Weights of a small transformer language model: width 64, biases.
Each number is 128 + 24 x the weight over its row's rms, rounded and kept within 0 to 255. Layers, rows and columns count from 0. The size above them is the row's rms in percent of the matrix's.

# layer 9 MLP down, 64x256, rms 0.136, rows 0-63, columns 0-31
size [101  93  87 105  97  98 104  92  92 103 107  92  97  97  85 101 102  88  98  91  93  96 107  95 100  88  94 100 107  96 108 101  86  99  94  97 103  88  95 106 109 103  98 102 110 112 143 101 108  93  93 121 110 100  97 110 106  89 106  88  86  90 103 110]
[[100 104 179 120 120  85 155 180 147 114 120  91 141 118 171 129 150  94 135 139 128 138 112 122 117 106 119 127 179 171 127  89]
 [149 101 125 144 137 186 111 132 138 131 102 139 144 140 135  95 188 111 129 132 135 126 207 108 132 117 149 159 126 118 144 137]
 [120 110 133 128 156 111  98  54 124 156 118  92 149 170 123 118 138 128 136 139 115 135 126 131 121 129 114 147 149 157 128 149]
 [141 204  99 113 130 148 149 110 111 138 129  98  84 124 165 165 124 156 134 166 153 112  96 123 121 108 118 150 152 125 117 162]
 [ 95 107 165  76 119 167 132 104 124 159 128 137 129 125 119 176 143 121 112 132 111 138 157 157  89 139  96 137 106 145  89 125]
 [143 174 136 134 185  98 137 131 156 129  92 161 141 171 151 130 146 109 173 113 148 111 156 146 124 149 137 121 142 150 153 105]
 [115 156 128 111 136 125  87 141 142 101 139 113 110 168  95 155 110 143 144 129 118 143 130 151 134 153 147 131 140 130  85 124]
 [104  91 118  95 108  97 117 129  96 128 106  68 124 129 136 121 163 128 100 105 148 105 152  64 158 126 103  95 118 160 126 163]
 [125 154 127 138  59  97 155 149  97  83 105 104 145  83 156 128 105 159 120 144 105 141 146 116 139 134 125 124 108 112 144 138]
 [129 147 164 136 156  95 143 128 148 116 146 116 163  84 128 113 105 141 170 141 136  84 143 154  94 127 120 148  78 123 157 162]
 [111  96 121 119 119  82 127 151 149 148 135 126 136  96 122  86 137 161 135 168 148  81 123 119 131  90 156 133 117 181 114  94]
 [115 117 156 136 144 126 127  93 104 111 121 123 153 178 177 123 151 108  62 135 116 125 145 104 136 143 101 135 141 148 165 100]
 [132 161  88 139 122 103 105  71 139 129 139 130 107  99 122 141 123 126 101 133 128 127 105 137  97 175 149 127 110 121 111 114]
 [119 143 142 150 156 109  96 142  77 130 125 120  86  96 105 105 146 118 131 129 140 165  91 131  98 152  85 138  88 125 147 147]
 [166 127 166 123 126 155 131 128  76 143 129 123 142 150  81 117 155 162 137  85 139 138 193 116  96 158 131 134 165 149 166 108]
 [158 119 118 118 130 120 159  71 103 140 148 111 116 112 178 134 159 127 126 149 146 134  82 150 101 141 122 147 110 144 144 140]
 [132 182 126 141 104 148  85 124 175 130 137 163 108 121 143 102 127 163 130 164 117 173 104 106 105 137 116 133 108 124 144 172]
 [139 141 115 101 154  93 107 127 120  87 124 153 129 114 124 117 151 114 107 145 116 100 184 119 122 114 127 136 175 149 143 135]
 [118 139  94 186 125 139 146 129 141 142 127 167 130 185 153 110 127 103 153 110 123 162  86 133 135 118 126 149 133 127 106 151]
 [115 143 114 124 132 144  96 158 109  95 124 140 104 161 122 109 117 115 136 178 116 128 102 106 137 104 105  97 140 110 123 115]
 [125 122 147 122  82 126 163 104 175 131 134 134 105 111 137 100 120 107 122 125 111 143 236 128 120 103 141 104  85  83 136 115]
 [153 114 124 125  75 109 164 135 120 128 133 143 164 154  94  87 119 131  92  94 138 138 120 143 105 118 161 112 176 134 138 140]
 [116 139 127 127 107 114  96 111  95 159 151  83 112 112 157 136 124 151  84 112 122 142  91 127 126 128 114 105 103 130 116 109]
 [111 140 177 149 140 128 142 111 146 136 116 165  92  90 133 136  82 149 151 149 130 153 169 136  84 113 143 114 126 127  92 114]
 [115 116 189 106 178 134  91  95 142 109 102 156 127 113 104 115 130 132 151 154 148 141 163 133 108 104 139 129 156 113 123  99]
 [129  68 102 138  99 129 188 149 164 166 154 149 135 116 139  85 143 148 158 130 145 131 107 142  70 143 179 124 134 189 129 152]
 [164 128 125 126 119 134 142 144 146 112 151 147 130 115  95 113 108 132 178 160 137 158 101 139 147 122 116 141 175 190 139  99]
 [112 111 138 132 141 145 170 119 139 165 110 130 147 127 163 141 151 117 109 128 100 119 186 115 116 137 112 119 106 124 155 125]
 [124  75 173 140 132 115 129 149 120 143 108 135 133  97 146 138 130 133 161 153 113 141 135  88 100 122 154 122  92 112 149  75]
 [116 101  75 133 148 101 127 106 101 119 134 174 140  71 101 108 116 139  87  98 122 182 158 139 138  86 156 135 139  91 101  89]
 [135 135 149 120 118 114 147 146 158 126 137 107 155 145 105 149 152 125 112 116 113 133 101 125 159 122 126 133 110 170 168 111]
 [132 117 127 142  70 116  97 148  85 140 156 117 126  97 137 151 154 107 103 111 137 127 143  94 137 125  88 130 131 161 153 155]
 [141  96 115 117 116 154 145 155  78 100 121 101 101 138  96 152  83 111  97 139 153 117 130 148 167 113 145 125 117 118  99 122]
 [156 199 140 123 165 141 159 110 108 108 122 189 152  79 185 138 125 125 175 143 110 114 150 124 121 136 145 143 135 126 175 158]
 [121 159 172 162  65 138 121 126 191 163 111  99 152 117 165 127 146 155 120 105 131 142 170 117 113 119 122 125 124 160 159 165]
 [119 126 160 133 153  79 104 107 137 151 141 139 103 144 163 122 144 146 165 135 124 116 150 139 126 141 104 156 111 177 120 119]
 [105 135 124 113 126 112 153 136 107 143 150  84 108 165 177 172 131 111 156 161 121 119 147 132 139 135 112 144 141 111 134 180]
 [114 108 171 123  87 139 138 152  99 133 116 123 129 168 143 137 125 142  95 147 118 116 131 138 135 121 114 130 118 146 116 151]
 [128 105 131 109 137 152 125 155 188 136 143  99 126  97 134 139 152 119 156 143 152 110 171 157  89 114 154 165 117 151 121 121]
 [116 116 136 104  99 127 152  95 146 108 121 115 161 140 134 112 191 103  62  99 144  83 119 127 172 129 103 160 167 124 152 109]
 [108 183 114 124 141 125 163 116 161 114 104 124 151 111 115 179 121 117 136 124  97 110 119 120 116 175 157 109 120 150 135 139]
 [108 150 115 133  96  99 108 126 124 109 110 144 171 135 108 107 102 113  88  76 131 145  93 128 129 131  75 122 133 142 120  63]
 [135  85 132 123 171 116 133 154 121  85 106 156 130 141 117 111 140 122 143 131 125  88 104 131 131 141 162  98 218 129 121 157]
 [127 147 168 117 115 107 144  41 127 161  85 168 103 183  84 122 112 131  79 114  85 159 141 122 104 117 132  89 152 160 155 126]
 [111 130 147  75 107 118 126 141 159 113 130  97 104 119 108 167 128 163  88 148 124 105  89 134 144 104 125 134 106 136 146 151]
 [157 137 149  86 111 199 106 111 103 110 124 167 131 152 141 119 164 131 153 114 126 110 172 133 186  78 125 116 185 129 136 113]
 [135 185 116 145 153 143 150 116 134 122 136 137 133 146 156 114 114 124 184 164 120 115 173 111 136 142 137 137 146 158  92 164]
 [105  84 194 134 158 138  89 140 137 114 106 127  95 143 131 164 152 154  99 102 114 120  71 133 119  98 165 104 134 142 123 122]
 [103  84 131 106 113 121 161 170 143 117 128 120  90 150 131 154 119 107  92 125 108 109 115 116 141 175 115  97 136 151 123 105]
 [134 124 140 147 109 149  96 165 117 118 138 150 147 109 124 116 121 124 122 145 128 120  74 119 136 109 112 141 119  96 142 107]
 [123 141 128 121 135  59 113 132 132 117 120 121 141 131 136 155 125 132 124  94 127 118 127 113 148 155 124 145 129 156  98 134]
 [136 121  68 160 118 134 113 120 122 139 105  86 121 156 115 136 146 142 148 141 132 125 140 127  98 145 122 130  84 117 121 149]
 [ 81 119 151 152  94 151 131 174 155 166 116 118 136 151 132 119 152  86  83 114 112 107 142 104  66 155 142 130  95  92 148 156]
 [100 128 132 133 165 139 102 129 150 150 128 177 130 106 105 101 106 119 103 159 120 132 141 113 109 120 120 123 119 103 119  77]
 [132 145 152 119 101 139 121 134 140  97 126 163 120  56  80  82 135 148 117 124 145 122 163 133 191 145 133 131 156 189 145 142]
 [150 125 120 129 117  68 111 144  68 126 148 124 129 127 114 101 100 164 163 160 138 128 121  94 118 111 159 149 132 145 125  99]
 [133 117 105  95 108 116  86 135 181  74 169 137 112 130 112 175  82 144  99 129 139 118 111 159  96 115 114 173 150 112  90 134]
 [126 110  77 115 157 155 150 132 123 118 128 142 159 156 139 159 135 154 174 169 140 100 178 109 130  84 127 139  76 118  96 128]
 [141 132 139 153 137 113 164 131 120 130 138  98 153 123 172 143 140 134 180 146 140 103 146 111 148 119 163 140 163 153 137  85]
 [ 82 100 128 119 119 127 101 121 100 128 105 117 116 139 115 149 100 143 159 120  95 129 125 106 101 148  98 124 151 149  63 147]
 [132 122 144 125 128 150 150 173  85 130 115 140 114 160 129 154 110 159 153  95 122 156 133 122 155 143 158 109 114  97 164 126]
 [152  86 118 146  94 154 140 136 104 147 148 137 133 156  97 113 133 127 148 143 120  96 151 157  77  97 140 150 132 125 158 132]
 [120 114 135 130 138 130 161 167 129 144 121 145 183  78 134 145 132 126 100 128 112 156 127  98 101  89 117 122 165 101 145 130]
 [103  62 145 127  75 147 110 135 145 152 140 106 159 130  78 105 129 163  81 135 123 175  92 127 103 127 123 155 119 122 126 132]]